Weights of a small transformer language model: no biases in attention or MLP.
Each number is 50 + 10 x the weight over its row's rms, rounded and kept within 0 to 99. Layers, rows and columns count from 0. The size before them is the row's rms in percent of the matrix's.

# o: layer 6 attention output (transposed), 512x512, rms 0.0262, rows 262-296,390-424, columns 64-127
# v: layer 6 attention value, 256x512, rms 0.0254, rows 135-169, columns 64-127
o262 086:45 36 53 59 41 64 51 47 45 47 54 48 38 40 32 42 55 50 48 48 36 42 37 61 54 71 54 75 46 56 42 45 59 44 54 57 48 46 51 73 34 52 52 54 62 41 50 67 60 59 68 50 59 47 20 52 44 48 65 22 44 46 29 56
o390 106:58 42 53 52 57 33 64 30 54 41 38 43 53 54 19 78 27 34 37 54 49 44 41 57 65 51 39 50 53 48 53 54 61 54 56 55 54 53 41 62 53 63 65 54 49 53 46 62 48 49 48 44 69 52 60 49 42 63 64 60 57 37 60 51
v135 093:53 14 55 70 42 44 54 55 41 33 57 65 43 56 48 50 52 31 58 55 44 56 65 49 59 40 62 57 54 54 37 45 48 67 41 46 44 66 49 27 58 54 60 56 63 47 58 44 46 42 49 63 62 57 40 59 48 38 59 51 55 36 50 41
o263 112:56 36 62 46 35 51 68 49 46 47 47 36 58 44 32 58 40 42 46 69 40 41 47 60 51 60 62 52 55 55 45 27 49 48 44 46 52 59 53 33 56 52 49 61 63 54 51 57 60 61 43 57 33 37 55 59 37 43 51 37 52 47 74 56
o391 097:61 35 46 44 47 54 27 63 48 44 64 68 53 57 23 43 53 45 52 58 43 66 60 57 62 42 53 63 29 54 52 46 42 55 47 62 46 75 45 34 65 44 54 54 56 53 56 59 47 42 47 47 58 47 58 48 54 33 55 45 44 35 57 38
v136 098:48 40 50 34 51 55 49 38 49 73 40 51 49 44 45 45 65 45 64 62 49 71 43 59 52 60 51 63 58 70 55 61 40 51 22 57 33 43 42 61 56 55 30 52 58 57 43 42 53 58 50 52 70 62 43 57 67 42 43 55 32 55 66 33
o264 089:48 44 44 40 40 35 59 61 71 57 68 40 46 35 56 35 52 47 49 47 60 54 42 45 46 47 48 44 57 55 34 62 60 47 54 55 37 48 56 44 47 37 29 71 67 51 44 37 45 65 37 47 49 64 40 62 45 45 64 45 42 43 65 48
o392 097:56 42 62 45 50 55 50 49 54 62 61 24 55 45 63 38 46 48 75 62 45 56 38 60 51 42 63 76 64 40 48 60 48 52 43 45 48 49 46 55 37 52 24 46 54 48 49 37 59 61 48 65 66 53 36 58 46 48 61 52 52 49 60 32
v137 101:61 65 64 37 32 53 60 65 56 50 58 35 60 62 55 51 68 40 60 46 49 55 46 45 46 51 62 36 45 39 47 39 50 69 43 42 46 51 57 45 38 56 57 42 48 42 42 54 58 63 53 49 44 33 44 55 50 60 39 50 67 62 39 67
o265 110:60 50 30 62 53 49 61 43 43 61 51 67 57 40 41 51 48 46 47 60 58 53 55 47 48 45 50 50 66 63 53 77 42 43 57 32 51 46 46 43 50 49 50 75 59 41 24 45 48 29 42 41 38 68 56 31 49 37 60 58 52 42 70 26
o393 106:57 63 53 38 44 43 65 72 52 49 45 52 37 50 65 47 64 55 42 45 43 50 58 36 54 62 47 54 40 46 52 41 46 53 71 30 52 51 51 45 51 45 33 40 50 49 52 56 63 52 44 39 34 47 60 46 56 66 60 47 63 51 39 61
v138 096:52 68 60 56 58 42 37 79 41 59 44 60 45 44 61 53 43 63 54 65 51 56 47 50 53 59 40 54 56 41 57 45 71 55 51 43 60 51 50 60 54 76 41 48 62 50 54 53 45 69 45 66 66 62 37 58 57 55 63 48 41 61 52 50
o266 102:58 42 74 60 52 52 35 64 49 56 58 59 53 53 39 50 54 54 56 48 32 53 39 45 26 58 44 65 49 54 55 38 50 53 59 36 50 54 34 46 38 48 40 44 39 41 51 43 46 57 63 29 43 47 67 47 59 62 31 45 53 45 45 56
o394 100:53 58 53 51 43 62 55 72 51 47 49 40 43 68 32 54 45 44 46 42 54 54 52 57 55 61 40 60 71 37 62 35 58 55 50 33 52 54 36 53 54 69 42 49 45 47 56 46 63 59 46 59 73 52 28 53 44 42 52 58 50 36 42 44
v139 103:56 65 38 47 42 45 52 40 57 68 57 40 41 49 50 44 52 42 59 48 29 54 49 53 48 57 44 48 58 78 29 51 42 49 71 46 43 44 47 40 51 45 50 46 38 54 55 43 49 63 45 58 34 39 33 60 53 50 42 47 59 51 57 58
o267 096:59 59 62 52 55 52 51 31 45 51 51 60 64 63 50 71 54 44 71 47 56 35 58 44 47 42 42 48 30 59 58 66 23 70 42 54 44 49 51 40 50 53 76 27 45 53 42 47 49 46 43 50 49 62 55 51 64 45 54 64 53 65 43 40
o395 100:56 55 39 58 37 33 47 58 53 65 53 39 44 50 59 59 70 41 50 43 33 69 53 41 45 62 51 59 22 51 38 51 39 51 53 31 46 46 43 53 54 41 52 43 44 31 58 40 52 50 40 58 26 68 32 46 41 55 44 41 38 56 50 35
v140 098:36 39 63 64 55 53 50 50 46 42 58 67 48 46 48 59 50 43 56 31 33 42 37 42 50 54 50 59 60 78 42 52 49 61 50 39 42 49 49 51 58 51 46 48 60 53 63 54 52 41 25 70 51 46 47 31 41 60 34 33 46 57 44 38
o268 103:65 61 53 44 40 42 44 53 56 64 44 50 69 52 40 55 41 52 59 54 59 37 56 46 43 34 58 71 42 37 51 51 46 66 58 42 49 54 43 48 38 62 61 46 59 42 51 57 50 40 67 56 60 49 44 48 49 44 42 47 70 50 39 53
o396 099:50 44 49 48 68 53 48 35 61 72 49 44 50 45 50 39 53 42 53 44 43 49 29 59 55 34 62 65 57 55 32 47 45 59 55 38 37 61 36 79 55 35 41 40 64 45 55 37 57 43 49 54 41 40 58 48 40 49 39 37 62 42 53 55
v141 099:49 66 37 43 54 53 52 46 56 61 41 28 41 46 35 51 67 53 49 48 48 44 54 71 51 57 64 72 47 46 52 48 40 44 42 62 29 49 40 57 42 55 46 48 61 58 50 43 35 45 43 55 50 45 54 45 57 43 50 52 38 46 59 51
o269 091:51 39 45 43 31 38 56 56 37 65 50 50 47 41 35 57 58 48 38 39 53 53 47 45 43 64 38 46 43 54 45 69 55 44 45 62 49 50 49 47 47 57 52 62 64 58 55 68 46 54 48 60 62 49 31 58 45 52 63 42 58 41 55 57
o397 104:36 53 51 53 42 42 50 71 45 42 45 38 56 43 42 49 64 49 60 42 41 44 55 67 39 65 57 61 65 48 53 55 43 56 50 54 48 53 50 55 28 51 45 53 42 33 56 48 51 51 58 46 45 60 68 55 46 60 64 66 42 53 61 57
v142 122:61 70 32 38 65 49 43 45 51 49 36 61 43 66 58 36 34 78 61 59 54 76 39 62 41 59 48 47 65 42 55 56 43 46 38 76 58 49 68 56 54 50 51 38 49 49 53 53 42 68 51 43 46 40 24 58 48 35 48 50 60 64 44 76
o270 064:36 64 53 40 53 33 55 57 56 59 46 54 46 57 55 41 55 57 32 50 55 51 48 44 63 37 45 47 60 38 52 68 52 59 53 55 50 45 48 54 39 47 35 47 41 44 46 41 63 44 54 65 64 71 80 58 50 64 69 63 53 57 65 47
o398 082:53 66 57 57 61 56 40 56 52 57 40 59 57 57 44 38 52 66 52 55 69 58 42 48 34 39 46 29 43 27 70 53 64 44 50 59 50 64 61 36 44 38 42 49 45 33 47 51 59 49 53 45 45 74 50 53 43 58 55 53 45 52 54 71
v143 100:47 40 42 54 44 50 72 45 46 49 46 46 41 51 50 48 59 51 35 41 84 44 37 35 51 54 36 46 60 40 46 63 44 41 63 48 46 44 52 58 61 55 45 51 50 57 52 51 31 41 64 64 61 45 31 59 57 54 50 57 41 69 44 49
o271 108:52 44 40 36 45 55 60 53 63 58 41 43 58 59 49 66 51 54 48 63 56 47 54 49 55 49 47 34 44 60 55 60 49 67 50 54 55 55 65 45 57 43 25 50 39 37 60 46 57 52 31 45 69 54 74 50 47 38 39 60 60 50 65 53
o399 106:56 45 53 53 46 45 34 53 39 67 53 49 50 59 49 51 57 58 49 38 48 51 43 48 45 55 47 40 49 37 43 56 47 42 52 29 46 64 49 65 49 41 45 41 51 39 59 45 43 53 51 54 48 59 42 44 52 39 41 54 62 60 43 20
v144 097:59 58 41 28 40 60 61 42 72 43 47 54 48 48 56 46 52 36 42 51 49 33 41 49 59 36 55 32 35 59 52 48 57 54 56 48 41 43 34 44 48 54 53 56 39 49 63 53 54 42 45 48 32 56 45 50 48 29 43 51 51 54 49 44
o272 107:40 47 59 58 45 53 46 49 34 54 50 52 47 48 55 42 48 48 54 50 57 53 58 31 62 54 48 40 55 63 51 59 35 43 35 74 35 59 49 34 57 48 54 57 57 61 52 34 57 54 47 58 32 43 54 42 47 49 53 42 45 33 50 54
o400 111:60 56 48 45 30 50 53 43 56 49 53 65 51 33 42 43 45 55 58 66 45 59 47 44 54 56 66 37 50 36 65 55 56 52 41 53 35 40 39 32 50 41 40 59 48 37 60 63 61 53 61 37 57 55 38 47 48 42 31 37 50 58 45 43
v145 101:59 53 45 39 60 49 67 52 37 65 60 65 38 69 34 50 32 56 55 53 39 71 45 55 46 67 58 57 36 54 48 50 66 37 55 57 58 49 52 58 75 47 42 57 39 56 43 49 42 57 68 58 40 62 39 40 46 57 46 38 57 25 63 34
o273 107:51 53 52 68 36 44 40 52 55 68 40 41 46 40 43 46 49 39 67 40 45 28 45 62 50 49 45 68 65 47 64 54 57 57 52 53 48 60 38 51 49 59 59 63 62 46 39 43 42 63 46 59 54 56 47 46 59 41 61 49 31 51 47 53
o401 108:31 62 48 56 40 61 59 65 43 49 59 56 48 66 31 58 48 41 49 40 49 57 38 58 43 39 44 53 57 46 46 53 60 50 49 58 67 64 43 71 47 42 44 53 69 59 55 41 37 57 51 46 50 43 62 55 48 52 59 48 61 53 48 41
v146 104:44 70 51 57 53 41 53 43 41 55 44 58 40 51 44 47 53 74 49 65 48 54 63 48 38 55 48 48 44 64 54 45 41 64 57 43 46 59 50 50 55 39 50 51 42 36 32 63 68 51 61 77 53 50 22 50 44 43 53 45 51 46 48 56
o274 094:37 43 47 32 19 30 55 54 51 57 78 44 46 53 44 60 72 44 51 46 48 54 55 51 38 41 61 53 70 44 56 38 59 44 52 43 42 58 47 50 65 34 47 58 63 48 52 50 47 48 48 68 32 59 42 46 50 60 55 34 46 56 66 42
o402 108:54 55 49 69 40 62 54 65 45 42 61 46 48 59 46 42 38 76 60 53 60 39 64 27 49 57 52 60 43 64 41 51 47 59 43 24 58 53 63 32 58 56 37 47 33 49 51 57 62 49 41 69 50 47 42 56 50 57 44 37 55 42 45 55
v147 103:47 41 50 55 41 56 35 52 64 67 43 32 54 50 45 50 57 50 51 31 55 28 65 48 59 57 44 79 48 55 54 50 48 58 52 39 22 48 37 39 47 55 55 58 22 48 45 48 49 41 44 50 69 44 67 40 59 47 48 50 53 38 54 14
o275 083:48 55 54 50 42 49 53 63 54 47 66 40 44 31 53 49 48 39 42 56 53 64 40 49 52 48 53 43 72 63 51 37 51 50 42 43 41 56 57 61 42 56 52 67 52 51 52 54 47 48 35 48 49 67 44 46 44 54 49 46 54 52 66 45
o403 081:38 33 38 52 46 49 53 52 46 60 49 40 58 62 56 68 54 45 57 53 44 67 53 56 65 49 55 73 56 61 31 51 59 48 58 61 33 39 42 56 50 57 67 55 44 64 54 47 53 51 56 49 64 36 60 53 61 42 48 47 67 52 58 40
v148 101:46 36 62 63 45 46 46 43 65 40 42 46 29 48 44 45 65 29 41 56 62 40 64 55 65 46 33 55 48 40 38 38 41 45 43 46 24 55 35 39 48 43 50 48 57 54 54 36 57 54 58 44 60 37 61 63 53 38 57 54 47 71 47 49
o276 104:52 41 58 48 41 48 77 58 39 55 55 58 55 58 41 42 47 56 58 52 37 65 42 60 50 63 48 47 34 55 35 40 52 63 49 53 47 45 55 46 40 57 47 50 48 61 55 51 59 51 57 53 43 33 41 51 58 63 63 42 48 52 47 56
o404 111:42 33 60 55 45 52 53 40 58 41 47 42 40 49 63 33 59 37 40 60 45 27 54 54 48 60 43 61 40 34 36 43 43 64 52 43 48 51 61 49 57 50 55 57 42 54 51 53 33 52 54 61 41 50 53 45 48 50 45 65 42 50 36 46
v149 114:57 39 53 37 64 53 39 38 32 56 57 36 34 56 51 49 50 42 47 39 58 37 54 40 54 67 55 49 51 44 63 64 53 60 70 58 44 56 46 56 47 41 51 38 59 46 41 62 42 42 57 38 40 46 47 53 54 52 44 42 61 60 46 39
o277 104:31 58 50 50 40 52 35 66 62 46 53 63 48 52 62 54 58 49 42 52 49 68 59 50 39 46 55 42 59 65 64 37 53 65 60 56 60 53 54 67 40 55 47 42 43 33 56 61 49 37 63 48 69 39 32 44 40 64 56 50 44 50 29 53
o405 118:40 28 52 57 52 60 61 54 27 43 51 38 44 67 59 49 41 40 33 38 67 42 61 41 53 70 49 40 33 76 51 50 49 50 51 28 50 47 71 47 49 46 47 41 55 41 42 53 53 44 50 53 38 45 47 46 35 55 45 40 79 57 48 32
v150 096:30 23 43 58 59 52 53 43 48 51 69 43 48 48 38 48 48 45 48 57 47 55 52 41 37 44 34 49 58 51 57 55 74 44 57 44 40 47 54 60 49 54 55 48 45 27 53 40 45 41 36 41 52 37 65 37 32 71 64 63 53 37 35 44
o278 096:59 51 33 45 44 71 41 47 58 53 35 54 50 46 45 60 54 41 50 61 36 61 63 54 40 63 48 53 52 27 50 43 35 50 47 52 53 48 47 48 56 47 63 60 56 65 42 55 56 50 50 48 32 56 34 57 71 34 35 58 47 48 50 46
o406 106:28 37 43 56 68 38 51 31 45 57 61 48 58 46 49 57 28 56 62 47 34 69 34 36 52 60 41 70 57 46 42 62 64 49 52 63 33 44 65 61 49 46 76 47 57 42 55 49 29 57 51 43 51 61 65 48 53 64 54 70 52 53 36 37
v151 104:51 66 35 49 45 61 51 49 39 41 62 36 60 62 42 50 46 59 46 39 52 34 41 49 38 51 61 38 57 45 60 45 61 41 57 45 46 50 49 57 67 35 48 52 45 53 56 64 67 46 61 54 36 43 65 38 41 43 50 47 45 30 41 57
o279 106:49 64 49 44 32 51 50 42 68 70 36 68 41 45 50 64 54 36 47 48 52 47 78 38 61 62 52 47 54 43 49 53 50 38 51 64 56 55 51 55 59 57 43 55 57 51 48 46 44 54 47 54 57 65 65 37 39 50 38 57 43 58 49 48
o407 112:45 57 45 55 38 44 57 57 54 51 55 61 53 57 35 52 57 26 49 35 40 44 42 53 20 57 48 40 68 59 48 35 40 34 53 45 41 51 48 53 59 36 60 44 37 52 44 54 58 50 43 45 34 52 63 53 55 41 47 60 60 49 39 49
v152 100:61 48 41 39 69 49 38 24 52 42 51 43 72 56 50 47 38 62 58 33 55 60 31 74 45 65 47 32 54 38 49 47 65 31 51 35 67 59 43 64 42 29 54 48 59 46 47 62 38 40 17 43 47 55 49 42 49 54 55 39 43 40 48 66
o280 100:37 50 62 52 22 50 37 49 45 47 51 44 36 52 55 32 70 36 59 55 32 44 68 52 53 61 56 54 56 45 44 56 41 47 37 51 39 56 45 30 70 47 68 60 72 53 46 65 44 52 50 48 38 60 48 57 40 48 52 42 46 53 56 46
o408 100:49 48 45 52 77 52 52 49 66 51 49 38 55 29 41 56 35 41 54 52 66 63 50 56 58 61 58 32 62 47 54 60 52 48 44 46 68 47 68 62 55 46 66 45 58 39 27 55 43 46 45 40 57 59 51 36 61 76 72 59 52 54 72 51
v153 101:49 46 41 42 65 48 54 53 58 41 44 60 61 36 50 45 44 56 50 60 47 48 51 64 50 61 49 54 59 73 47 71 66 57 53 63 31 41 55 39 57 61 41 36 73 64 46 48 66 45 69 54 48 50 43 43 55 50 55 53 35 60 51 45
o281 098:64 40 63 31 56 38 46 50 51 57 43 41 56 58 40 48 39 55 56 49 44 50 46 57 53 44 58 54 38 47 50 39 60 73 48 48 55 45 43 31 48 45 38 45 65 54 78 49 46 43 54 40 48 53 60 57 43 67 61 54 52 44 43 58
o409 105:69 50 58 47 58 39 56 57 53 59 38 59 57 56 56 38 52 42 61 61 48 64 43 63 48 52 52 58 67 50 62 47 68 62 50 69 37 51 48 39 31 53 32 34 59 57 56 47 48 53 71 37 53 70 44 53 57 39 54 58 36 51 54 50
v154 097:44 50 53 34 48 50 47 48 39 48 68 44 46 47 58 47 59 68 55 42 53 37 60 45 41 52 40 51 50 50 35 49 51 48 31 37 47 50 39 55 37 63 51 39 52 59 47 59 56 60 42 26 56 55 56 47 61 51 45 44 56 46 40 54
o282 100:40 52 60 42 27 62 52 44 62 47 48 67 64 39 66 42 66 48 57 40 44 51 63 51 50 63 48 37 44 54 40 68 32 33 63 58 54 41 35 41 44 37 52 43 37 21 43 50 48 44 62 54 61 53 53 42 44 45 53 19 65 51 48 60
o410 103:64 57 57 38 48 47 40 65 54 40 61 63 47 54 54 55 58 47 42 43 39 52 60 42 50 46 48 53 42 38 46 48 47 38 42 35 58 39 29 61 60 44 26 37 38 51 35 44 70 61 45 37 51 53 45 49 54 56 41 41 58 28 43 60
v155 097:64 42 48 59 61 53 27 53 77 50 68 42 51 40 47 51 61 54 41 61 46 28 63 53 52 38 53 54 53 55 44 52 39 47 36 49 46 51 51 38 55 67 50 44 56 56 38 47 37 68 37 55 50 54 46 52 41 57 63 55 51 37 53 72
o283 094:47 45 54 42 49 49 54 44 48 48 52 28 50 59 42 43 44 53 55 53 53 46 53 49 41 37 51 40 57 54 58 57 70 40 50 43 49 52 43 28 53 40 52 63 54 47 42 47 63 42 58 37 18 64 51 40 62 42 54 53 43 51 42 46
o411 103:78 45 60 29 67 36 27 28 59 46 56 31 48 42 38 45 50 47 37 40 44 61 52 42 62 52 53 67 48 41 57 46 52 42 66 56 50 45 35 56 50 58 45 48 50 32 36 62 43 56 55 44 40 51 57 50 44 46 48 47 36 42 31 71
v156 103:43 54 44 38 50 52 60 43 54 42 54 44 57 45 61 49 37 46 51 55 42 40 57 44 42 64 64 47 51 61 31 45 50 26 48 53 57 51 49 44 59 60 51 53 57 73 42 68 58 47 43 46 47 57 60 50 36 53 59 54 67 38 51 29
o284 104:46 61 63 34 34 49 48 49 51 64 34 46 42 39 42 42 46 45 44 63 47 56 67 56 61 70 45 44 55 51 40 46 48 37 46 65 51 52 40 41 61 58 45 74 41 52 49 51 50 56 40 55 55 33 36 50 38 51 47 37 41 40 72 52
o412 108:49 65 40 60 44 57 58 61 49 43 59 55 60 59 45 52 45 49 41 55 44 58 44 42 38 45 38 40 42 49 27 40 56 30 51 64 54 48 40 39 48 59 44 38 45 88 52 39 57 52 26 35 44 42 58 54 55 52 60 40 39 33 40 45
v157 096:45 36 61 42 56 41 37 50 45 53 51 43 43 40 45 54 36 51 57 59 37 44 38 48 42 44 76 54 45 67 42 49 49 52 55 63 54 51 53 56 60 55 54 51 60 50 44 59 60 60 56 47 48 67 36 65 66 39 46 41 60 65 47 41
o285 089:61 48 73 47 62 57 65 40 41 44 56 70 64 41 42 71 46 44 39 59 30 38 56 41 59 71 56 53 47 55 44 38 46 63 35 53 57 52 30 48 46 42 52 76 49 46 55 48 62 53 57 56 45 55 54 67 62 34 46 44 33 54 56 52
o413 101:52 54 58 33 65 41 56 51 48 42 47 56 48 45 44 71 46 43 48 48 53 70 45 53 55 39 52 49 59 45 59 43 49 46 50 55 59 49 46 50 66 49 62 56 56 54 50 51 59 48 43 40 60 58 42 56 47 40 37 43 53 26 47 54
v158 102:64 44 47 47 34 57 61 45 44 60 52 45 35 52 34 51 46 56 45 66 43 38 55 52 49 44 51 48 43 60 53 47 59 46 72 49 73 56 46 43 39 37 56 44 52 48 48 60 44 43 35 52 30 40 61 41 31 48 36 52 61 29 62 41
o286 075:43 64 52 56 46 65 30 40 67 54 58 43 40 47 62 40 55 37 52 42 58 62 54 33 61 69 40 68 75 67 49 62 55 48 53 48 53 52 58 51 57 51 61 64 54 44 28 55 38 51 61 45 61 55 31 45 40 31 52 24 56 47 42 32
o414 110:57 42 54 53 42 47 65 54 36 60 48 68 42 50 39 60 47 55 36 57 39 45 69 44 45 49 41 53 54 70 42 50 52 52 56 58 61 47 49 40 55 49 57 60 52 52 41 50 46 44 50 40 33 42 38 50 57 67 59 56 59 47 62 54
v159 102:48 68 53 41 54 57 52 60 59 54 44 44 75 42 50 44 60 67 43 32 40 54 45 37 53 40 34 44 53 60 59 38 52 66 59 49 33 44 50 51 57 32 43 53 51 62 61 48 52 40 45 38 48 68 42 62 57 47 41 48 35 60 52 66
o287 103:50 32 45 45 56 55 68 44 70 38 59 40 43 52 47 36 53 48 44 51 56 30 49 49 48 44 61 38 64 49 39 50 73 48 63 41 72 52 70 43 59 40 37 57 36 39 59 50 44 44 31 70 65 53 52 57 30 51 61 50 66 39 71 45
o415 109:49 66 55 58 55 53 53 72 52 56 46 40 55 50 65 45 51 46 47 44 35 42 36 42 50 43 51 33 58 34 30 55 53 63 60 51 52 54 57 45 49 44 36 47 49 38 60 44 74 43 51 57 38 58 44 40 43 38 43 44 51 63 59 50
v160 101:42 62 60 53 35 47 52 70 51 55 40 51 75 35 43 43 42 34 50 66 50 37 61 56 62 60 65 56 50 55 48 36 35 61 45 40 52 41 47 42 47 68 49 52 75 60 43 45 56 55 51 44 48 54 42 62 68 49 43 46 50 38 69 41
o288 096:53 58 76 60 54 41 59 46 65 60 65 50 46 53 45 35 36 55 49 47 43 46 53 57 46 46 46 49 46 54 50 52 43 64 68 42 49 33 46 53 36 50 38 43 44 44 51 30 54 54 46 49 66 52 43 53 42 55 42 42 57 44 69 63
o416 104:36 63 53 55 49 46 48 45 47 51 63 55 51 49 55 43 53 32 38 69 39 35 62 63 64 61 52 53 45 39 58 56 48 68 52 59 57 40 33 42 51 61 28 56 58 67 51 54 58 45 53 39 33 50 41 50 55 54 51 45 53 55 59 58
v161 101:61 59 47 42 54 55 51 44 50 48 54 51 38 48 50 40 49 55 62 53 45 67 57 48 58 66 28 50 49 39 57 45 60 58 42 49 31 61 47 46 60 54 49 56 45 37 48 57 47 55 68 45 63 64 45 29 38 40 55 51 49 47 44 46
o289 098:47 55 46 44 51 38 47 53 46 65 60 39 57 53 33 38 61 35 60 55 45 59 43 51 33 43 47 53 65 54 52 34 48 55 29 52 48 49 51 46 55 60 58 42 61 52 38 43 57 49 61 45 32 63 67 59 51 49 52 59 37 66 40 53
o417 102:47 53 47 55 54 58 57 73 39 41 61 43 39 43 57 40 42 55 56 51 48 94 54 29 63 55 48 65 31 48 40 53 42 58 48 55 44 42 56 48 58 53 41 53 52 69 50 51 44 41 60 42 63 59 45 39 45 59 42 43 59 59 30 45
v162 089:56 50 40 39 48 45 38 53 59 49 48 55 51 49 56 51 54 48 43 47 59 47 48 48 34 64 40 44 42 44 51 42 44 57 44 60 35 42 58 48 59 58 49 52 48 51 47 53 62 39 34 53 43 46 66 45 27 51 40 58 71 54 38 58
o290 091:49 60 44 27 46 61 61 59 50 70 42 38 31 43 47 32 43 50 55 58 57 71 61 55 64 50 53 45 59 69 43 63 67 44 49 52 45 49 55 52 54 47 29 69 52 54 41 50 49 50 44 71 67 46 43 40 40 51 63 49 47 55 72 42
o418 094:48 53 40 39 59 43 44 42 53 62 53 61 51 38 40 35 62 55 53 57 45 52 41 65 40 69 50 44 49 53 43 57 45 37 56 83 36 55 62 49 42 39 58 55 52 49 40 65 58 51 46 32 39 44 46 45 40 40 43 57 61 63 42 70
v163 092:43 63 61 56 51 49 61 38 42 49 40 66 54 45 38 48 43 53 52 51 66 40 48 48 53 53 39 59 41 59 33 49 50 31 41 28 61 35 33 38 43 41 52 62 53 46 44 46 66 57 49 59 52 52 44 64 43 42 52 47 51 49 49 53
o291 100:55 56 52 51 40 46 64 60 36 76 65 75 46 56 43 69 57 53 58 57 44 47 51 27 47 50 55 63 53 47 53 48 25 59 61 61 40 59 44 73 52 56 44 50 54 60 42 41 52 67 48 56 38 44 52 64 73 41 47 57 46 49 58 45
o419 102:62 59 52 69 49 56 53 40 53 57 47 46 45 50 20 70 32 56 54 43 65 49 38 38 64 62 44 73 24 35 39 44 38 48 49 39 52 57 55 59 39 45 44 58 53 39 61 37 50 48 49 45 56 61 52 47 57 46 35 52 45 37 39 42
v164 104:41 49 58 45 43 54 51 46 50 63 27 48 43 51 51 53 26 66 48 49 42 39 36 54 47 47 50 53 47 52 27 53 54 30 48 51 50 35 49 44 54 63 44 62 60 42 56 48 51 42 64 54 43 53 50 50 72 46 40 56 51 48 53 53
o292 103:52 45 50 25 69 66 53 46 62 57 47 46 44 55 37 66 52 53 33 57 54 48 50 45 58 64 48 41 63 50 43 59 69 58 47 50 57 65 77 57 40 41 32 72 50 61 52 29 52 62 42 63 60 53 53 63 49 38 47 55 43 54 40 40
o420 105:50 57 56 36 67 49 53 22 53 66 25 48 65 57 44 57 34 48 44 51 37 37 25 50 51 51 43 39 46 22 42 42 55 39 60 56 46 51 55 51 45 45 58 55 47 35 49 44 52 52 52 58 52 63 51 55 55 46 50 62 41 44 43 51
v165 100:52 59 37 47 43 52 58 34 36 47 40 63 45 53 57 50 46 49 51 58 48 46 50 37 56 61 49 46 59 66 61 42 58 59 39 36 42 39 33 69 42 56 46 54 40 48 46 52 36 52 64 53 43 56 21 53 55 64 51 40 31 65 59 49
o293 097:46 39 67 56 42 47 46 45 73 71 63 45 45 27 60 51 59 46 69 40 44 63 67 39 46 48 41 40 37 48 45 48 54 41 49 56 29 57 46 53 48 38 47 57 57 49 51 31 49 63 32 51 53 46 58 54 60 26 50 35 50 47 56 52
o421 102:39 57 50 64 45 53 57 61 54 57 62 60 42 50 59 46 46 47 44 56 63 35 55 42 45 45 46 47 46 61 43 39 42 48 65 33 61 43 41 49 50 60 55 46 38 63 47 33 45 68 48 66 36 59 36 55 56 77 34 58 34 48 48 40
v166 097:29 36 50 47 54 56 40 45 58 55 63 48 55 27 40 42 39 40 45 48 44 46 57 43 50 57 54 38 49 43 47 52 51 59 64 58 45 39 58 57 55 25 58 52 50 48 54 55 72 42 56 50 42 37 51 55 60 64 38 68 33 41 52 59
o294 098:48 75 54 51 35 57 56 23 51 51 52 55 54 75 63 61 46 44 68 51 42 41 78 45 54 46 58 60 56 57 50 39 27 40 46 41 53 45 49 43 75 64 56 32 40 44 51 60 54 40 34 38 40 59 32 39 46 39 47 64 45 49 56 49
o422 107:37 49 38 46 35 37 47 46 46 43 64 45 52 41 51 58 46 52 44 51 43 70 37 48 60 70 58 55 52 42 54 56 59 60 37 59 46 31 59 50 47 26 54 51 59 50 54 58 70 39 54 33 44 50 50 55 59 43 42 53 48 44 55 49
v167 088:57 65 45 43 62 60 47 51 23 31 62 66 44 73 68 58 61 51 60 44 51 55 19 65 50 44 60 62 51 52 57 49 43 52 46 48 37 47 55 62 50 35 56 38 63 61 55 46 32 45 38 43 49 60 26 55 38 32 38 43 59 64 52 59
o295 094:46 30 41 47 33 35 50 60 35 62 48 44 43 36 54 44 65 35 52 43 42 37 57 36 45 44 43 56 67 52 64 57 54 42 50 63 51 63 28 39 52 45 65 67 66 44 33 61 44 43 46 53 35 54 58 54 50 39 73 48 62 45 40 53
o423 092:47 58 61 51 62 56 62 64 41 36 43 56 46 51 49 45 58 37 59 43 68 41 28 59 54 48 46 60 71 47 62 46 38 53 35 39 43 69 59 58 50 42 53 53 65 32 39 54 52 48 58 46 46 64 59 51 46 29 50 35 68 57 63 51
v168 102:65 47 45 50 65 54 50 64 44 72 38 40 50 44 44 57 68 67 54 52 48 60 40 47 43 45 37 45 28 30 43 54 52 37 46 56 52 55 51 48 41 55 49 59 39 53 62 45 64 49 37 60 50 65 66 46 71 63 52 63 40 43 61 49
o296 106:43 36 34 56 56 51 38 36 64 48 59 59 46 56 49 48 60 56 69 42 67 56 53 61 31 57 57 63 56 51 52 50 38 67 52 33 35 34 54 69 50 51 65 34 58 73 74 61 38 56 39 38 71 56 33 53 41 68 47 47 45 50 48 30
o424 114:57 45 43 45 62 44 57 44 52 51 40 53 49 50 51 51 67 52 49 49 37 45 55 57 54 56 44 46 54 43 37 49 62 40 53 66 58 38 61 31 33 58 46 50 40 69 56 55 62 59 30 48 47 54 42 42 57 64 73 64 43 46 43 42
v169 102:40 46 50 45 48 42 51 58 62 51 47 53 41 34 50 50 41 45 42 52 34 43 71 44 45 44 57 41 30 48 40 52 60 57 67 55 55 60 63 42 52 55 56 54 32 37 55 50 70 49 62 53 48 69 56 59 37 52 54 49 58 57 56 44